Each number is 128 + 24 x the weight over its row's rms, rounded and kept within 0 to 255. Layers, rows and columns count from 0. The size above them is the row's rms in percent of the matrix's.

# layer 22 MLP down (transposed), 384x96, rms 0.0705, rows 81-112, columns 0-47
size [ 99 107 105  91 110 105 102 102 104  96  98 103 102  97  97 101  99  89 101 101  90  95  96  94 108  98  96  94  96  95  97 109]
[[165 108 114 118 106 124 133 116 146 112 115 127 141  77 129 165 121  85 131 134  99 117 128 128 172 139 111 139 118 159 124 139 117 132  72 129  92  88  96 149 141 174 140 117 153 118 145 136]
 [102 164 127 116 109 121  77  89 130  99 141 180  94 126 120 129 138 142 120 145 128  90 123  85 136 126 117 109 105 153  84 132 122 133 156 150 132 148 119 119 108 119  92 122 170 113 121 120]
 [112  96  99 115  87 124 146 149 142  98 126 118  99 140 115 116 145 118 153 138 165 141 119  92 116 113 126 140 135  79 131  94 125  93 121 120  97 145 128 137 106 132 110 103  89  94 159 135]
 [ 80 110  94 105 162 146 122 111 116 157 151 129 107 110 102  78 161 140 171 129 136 101 149 174 130 115 137 116 113 119 123 140 179 131 112 148 123 131 143 156 149 147 106 140 138 130  71 119]
 [133 138 113 126 132 119 114 177 134  93 117 144 115 126 115 138 184 147  94  92 139 110 133 168 162 136  89 142 104 110  98 123 119 130 132 146 101 139 177 120 124 137 118 159 139 141 127 113]
 [122 162 160 174 163 126 150 108 140 137 144 156 107 130 131 151 155 143  99 130  69 154 147 117 142 115  87 121 101 116 127 127 143 103 100 148 149 126 110 112 153 144 151 164 112  75 137 138]
 [124 153 127 146 119 161 117 169 163 151 154 177 143 136 123 151 112 158 141 101 174 144 134 141 110  99 152 152 125 105 105 136 117 107 119  85 101 149 135 183 143  88 124 130 119 107 131 154]
 [132 120 110 143 158 116 121 134 146 155 160 168 112 137 106  97 143 156 125  90 149 140  94 102 124 121  87 101 114 114 138  94  78  99 158 161 145  85  98 103 135 109 115  96 113 151 186 131]
 [119  89 127 159 146  85 131 115 121 139 143 124 116 109 112 165 140 140 124  99 138 113 108 156 148 129 126 159 140 171 109 106 167 140  92 115 151 103 151 154 107 163 167 131 128 170  77  85]
 [104 140 142 126 141 168 112  90 139  90 159 130 180 128 124 147 135 128 136 127 119 103 168 171 135 162  96 130 127 127  91 125 105 113 158 110  93 128 153  82 141 104 116 149 148 128 110 101]
 [151 150 138 144  84 147 107 117 133 152 118 163 102 151 144 124 136  99 141 118 126 102 127 120 114 108 145 100 126 138 122 156  91 107 124 155 113 149 158 129 125 122 132 180  96 136 143 150]
 [153 108 144 149 129 127 124 132 167 116 102 135 155 128 137  97 167 118 157 124 132 128 143 148 152 124  80 101 172 122 159 154 140 101 120 145 155 111 157 163  91 109 128 135 131 144 160 118]
 [133 115 148 141 135 125 105 145  92 122  99 121 111 189 131 168 130 147 126 123 146 164 113  83 118 113 138 138 149 161 139 148  90 160 179 159 141 143 138 146 164 139 120 112 142 153 117 122]
 [140 154 129 112 100 168 125 128 217 151 114 130 107 100 112 142 148 127 127  81 105 103 128 144 125 122 126 140 107  99 133 136  87 168  97 105 133 102 119  99  89 109 121 104 123  65 144 107]
 [157 110 134 112 129 115 124 155 123 160 166 158 115 121 131  85 105  88 109  91 122 111 127 117 113  87 150 124 165  93 121 111 123 102 145 144 160 101 136 121 133 142 120 126  85 156 160  93]
 [150 132 113 106 155 122 124 185 133 153 133 146 148 148 108 153 168 157 156 110 155 114 107 107 171 139 105 104 119 108 146 124 116 136 162 138 120 140 111 130 135  83 132 133 129 152 138 104]
 [140 133 140 122  98  89 155 125  89 127 127 108 125 170 185 145 133  90  97 158  94 141  89 132 126 122 150 157 115 163  97  93 130 123 112 100 145 124 140 136 148 152 137 137 154 149 123 143]
 [114 126  85 127  97 132 135 121  92 152 139 115  69 181 124 133 115 106 143  94 109 133 112 141 142 109 102  93 170 157 120 133 172 111 158 149 139 157  96 127 146 140 124 139 153 145 120 121]
 [170 108 166 156 119 140 128 113 168 212 130 120 115 163 105 121 101 158 117 164 111 141 111  81 127  79 166 115 163 128 119 112 141 172 107 153  99 130 161 146 145 102 105 132 152 103 144 152]
 [111 158 160 121 151 107 125 120 130 107  68 151 122 192 122  93 137 123 117  91 126 151 142 112 108 110 118 130 140 118 130 161 103  87 148 102 127 132 129 139 122 128 149 151  91 170 177 113]
 [104 130 156 126 150  83 159 142 113 135 150 135 166 171 147 138 114 199 125 143 138 116 125  92  95 109 145 128 151 119 132  85 135 152 179 150 125 157 115 115 122 157 112  98  99 132 142 126]
 [111 150 129 130 161  99 131 142 146  59 131 187 111 119 125 120 162 134 101 105 127 111 122 107 137 129  90 106 140 141 153 136 112 103 143 146 130 136 184 126 107  68 116 134 126 152 133 125]
 [159 128 127 154 172 108  82 148 157 103 141 150 154 123 112 107 124 123 137 163 123  97 137 149  83 107  78  76  81 120 124 122 182 130 146 139 161 134 155 140 151 128  78 128 121 132  90 126]
 [143 141 115 122  83 116 124 136 116 167 146 150  85 152 121 144 189 119 143 166 120 100 127 138 121  91 130 120 145 164 104 113 128 129 126 140 103 140 158 125  88 108 108 106 141  94 167 100]
 [135 155 136 141 127 144 116 144  96 104 143 122 110 180 139 135 133 114  84 153 135 161 140 104 161 135 119 106 121 106 127 153 134 122 102 142 132  96 141 105  92 117 129 132 128 127 131 141]
 [139 118 142 137 106 160 125 135 114 132 133 120 117 146 147 140 145 140 130 135 147 127 106 129 169 111 102 177 108 146 158 120 112 105  99  72 101 120 181 112 125 156 120 144 127 167 167 127]
 [ 99 132 157 141 155 125 132 110 126 117 111 107 117  74  98 169 129 116 133  97 133  96  81 145 139 163 146 158 150 165 162 125 124 135 143 101 119 140  98 132 156 142 103 109 111 151 144 123]
 [103 126 147 121 113 118 164 107 141 155 110 102 129 152 161 125 129  82 141 144  64 139  71 106 148 104 136 111 102 135 170  92  85 125 151 128  96 160  98 142 123 147 124 111 121 127 113 148]
 [152 141 144 151 141 152  96 113 135 130 164 173 141 156  98 122 138 161 134 144  66 120 142 117 130 135 134 151 150 163 136 137 124 112 139 127 148 147  81  64 168 183 153  90 127 111 129 127]
 [103 106 132 127 105  91 154 136 170 140  81 133 150 147 150 148  82 126 115 129 173 135 175 117 142 130 159 130 149 142 128 151 162 123 146 150 129 145 156 141 130 130 109  96 124 112 124 103]
 [106 146 141 106 100 127 157 143 135 129 139 138 110 191 146 163 134  95 155 104 136 160 156 139 110 146 118 113 138 113 166 109 163 136 151 191 165 140 140 120 116  78 121 101 111  98  93 127]
 [138 152 136 162 147 145 123  94 168 122 149 110 147 131 159 112 109 156 111 144 118 135 148 119 118 137 116 132 108 114  87 142 127 107 141 154 109 141 114 139 114 114  79 110 152 128 112 122]]
# layer 22 MLP up, 384x96, rms 0.071, rows 82-113, columns 0-47
size [107  98  91 118 114 108 106 107  98  89 102  96  98 101  90  95  80 103  99  85 105 102  93 109  94 101  89  99  95  98 110  97]
[[108 122  91 147 145  91 138 156 144 133 110 155  91 118 133 129  81 122 103 126 163 138 154 152 112 132 132 144 135 134 123 135  90 113 131 103  79 100 124 124 120 106 104 114  83  84 130 158]
 [131 117 146 121  98 104 163 153  98 111  84 157  87 114  82 141 108 130 167 108 109  77 180 135 123 154 137 115 153 110 163 112 160 131  88 103  71 153 124 155 163 106 142 132 149 106 168 150]
 [135 135 138 160 155 100 141 181 127 133  96  80 128 120  99  90 122  95 122 107 175 112  99 157 141 120 128 160 118 138 154 139 115 163 122 137 125 121 136 124 162 143 109 128  99 100 142 124]
 [123 159 120  96 132 130  97 121 121 137  86 123 149 120  88 130 125 147 136 146 120 154 115 162  87 105 106 135 128 125 117 141 152 170  90  86 110 113 122 117 117 123 153 156 133 123 174 131]
 [147 146 128 151 148 105 126 138 146 136 104 144 138 104 118 151  76 120 184  95 140 136 100 175 129  84 114 127 103 152 136 144 122 113 101 130  94 124 146  98  92 142 119 124 117 118 116 112]
 [125 139 154 150 156 122 111 138 172 108 155 132 163 150 114 127 121 117 126 133 139 121 133 139 117 159 133 124 158 143 114 187 152 167 130 108 114 137 120 174 135 101 137 136 172 111 131 184]
 [ 91 111 152 121 127  87 175 145 160 135  88 134  93  97 127 107 136  60 141 104 149 113 134 134 168 107 111 124 102 131 152 145 124 124 116 137 152 140 128  96 131 109  93 169 143 138 140 155]
 [115  91 134 119 134 107 142 120 125 166 111 105 136  81 121 131 113 149 141 155 142 102 142 130 108 101 111 152 134 153 152  92 173 191  79 124  97 123 144 155 128 108 170 145 140 111 139 132]
 [118 121 183 138 120 130 115  86 125 143 115 137 133 136 131 156  99 108 171 134 134 119 113  95 102 143 113 130 146 106 121 109 145 111 129 130 144 100 109 148 158 116 110 121 116 148 138 110]
 [ 97 155 152  97 132 106 135 140 136 155 115  83 156 142 159 150  96  75  86  97 105 111 134 109 110  96 104  96  89 151 109 111 158  64 142 142  73 132 155 143 147 148 101 102 156 150 133 119]
 [139  99 172 150 170 109 156 114 147 140 106 104 124 131 113 133 109 120 113 160  91  87 155 138 111 103  98 157 152 119 126 123 147 127  91 150 115 146 144 157 111 128 153 110 128 122 122 140]
 [181 158 142  99 141 143 103 150 170  96 113 145 117 101 105 146 146  75 128 148 111 166 109 111 116 151  71 115 144 115 125 152 103 205 135 140 123 178 123 119 181 122 123 132 176 132 126 112]
 [132 184 139 132 163 149 133 153 123 146 149 126 102 102 123 120 110  92 132 120 142 128 133 134 129  99 118 108 133 112 179 124 161  90 125 134 106  99  58 143 101 118 119 120 112 129 128 137]
 [136 105 117 132 112 131 114 133 135 128  88 127 123 136 120 122 113  82 113  59 141 114 137 112 159 120 134 132 165 108 128 128 152 154  95 110 152 134 157 145 101 147 100 172  99 153 155 146]
 [144 125 124 114 141  91 128 169 178 166 116 158 148 143  99 139 178 115 107 108 156 150 154 122 174 121 133 152 142  96 146 160 119 174 118 138 119 176  79 122 149 105 114 148 164 123 115 143]
 [122  91 146 165 115 100 123 114  99 112 133 153 138 104 122 127 162 124 129 164 101 146 116 177 163 141  98 164 117 140 118 174 147  88 143 110 106 141 101 146 139 107 159 143 130 156  92 119]
 [113 107 131 121 123 132 126  92  84 104 100  73 150  91 146 144 137 112 155 112 118 140 166 144 110 119 132 155 145 109 131 129 110 145 120 128  91 146  39 134 134 115 186 115 112 107 116 131]
 [148  95 163 130 129  96 150 111 147 147 149 135 162 133 110 116 114 105 115 154 101 103 133 184 127 147 121 121 160 123 107 165 116 108  89 130  97 160 150 125 143 118 131 111 121 106 123 149]
 [120 137 138 102 177 110 122  86 131 132  77 121 123 141  96 135 110 126 148  79 110 176 117 105  86  81 109 141 161 130 155 147 126 127 135 117 118 153 100 100 153 134 132 131 113 129 133  98]
 [162  83 173 124 109 146 106 122 144 147  75 119 169 121 112 161 138 138  91  92 133 128 126 159 190 136 141 148 132 148 149 135 133 165  82 135 123 137 132 141  91 155 130  99 111 123 131 160]
 [123  96 150 123 157 114 107 126 102 127 127 150 150 112 125  95 101 102 149 127 136 123 152 125 110 141 159 164 130 152 123 154 141 118  88 113  88 102 143 151 131 102  98 127 139 117 115 155]
 [156 138 135 121  82 132 108 155 144 129 128 134 127 121  99  98 148  65 178  76 110  95 126 132 131 111 119 134 138 125 136 173 155  98 104 118 130 148 147  90 108 129 127 125 106 169 135 158]
 [124 128 138  82 121 127 114 107 125 165 123 138 138 169 138  93 153 168 143 161 118 159 147 114 117 171 133 123 105 120 118 155 143  96 138 134 113 153 162 110 106 116 114 167 152 129 105 101]
 [124 161 165 133 129 117 133 167 130 114 104 127 127 107 119 127 127  90 144 121 152 154 142 160 105  99  81 158 130 129 153 144  94 103 123 157  88 162 106 170 136 103 163  77 150 119  93 148]
 [162 141 119 126 143 112 112 126 126  94 117 105 133 141 109 128 127 121  94 112 176 132 142 144 137 128 131 135  94 109 100 141 160 124 114 123 177 104 146 192 179 101 133 101 162  83 132 158]
 [ 99 139 118 152 173  74 120 104 131 143 135 110 121 132 102 102 101 104 164 113 120 113 119 154 131 135  82 126  93 140 158 161 103 160 150 155 135 124 111 165 162 135 153 144 108 125 124  88]
 [138 115 146 145 126 148 151 110 165 147 158 126 131 135 132  90  96 146  98  90  65 114 128 114 151 132 119 114  88 142 158 121 102 107 129 129 144 119 118 122 142 130 130 129 157 112 131 104]
 [150 121 120 142 131 110 100  93 138 130 128  72 119 113  96 140 132  82 137 155  98  87 101 156 160 184 113 107 165 196 140 142 135 112 124 138 117 162 155 126 151 140 150 111 133 141 153 129]
 [ 91 124 134 115 118  99 123 117 113  41 103 141 148 152 129 115 106 149 150 130 162 141 117 114 120 118 148 123 153 151 131  96 111 133  84 116  94  97 125 130 126 135 132  88 117 117  98 133]
 [105 134 150  93 131 142 144 140 157 167 119 154 163 104 126 103  81 157 134  75 176 146 109 108 106 172 109 109 116 132 142 134 152 108 133 112 133 111 154 143  99 122 122 147 131 118  86 123]
 [120 172 144 129 154 109 122 120 134 113  98 134 149 151 115 137  64 159 123 156 123 131  93 151 123 129 146 153 148 122 132 172 128 114 159 119 112 117  77  91  75 132  95  99 136 138 142 114]
 [166 112 139 137 160 116  76 115 127 119  96 110 127 142 107 105 154  92 159 114 141 124 165 143  98 100 120 143 171 157 133 126 126 146 103 103 120 123 143 140 114 121 141 104 140 174 142 124]]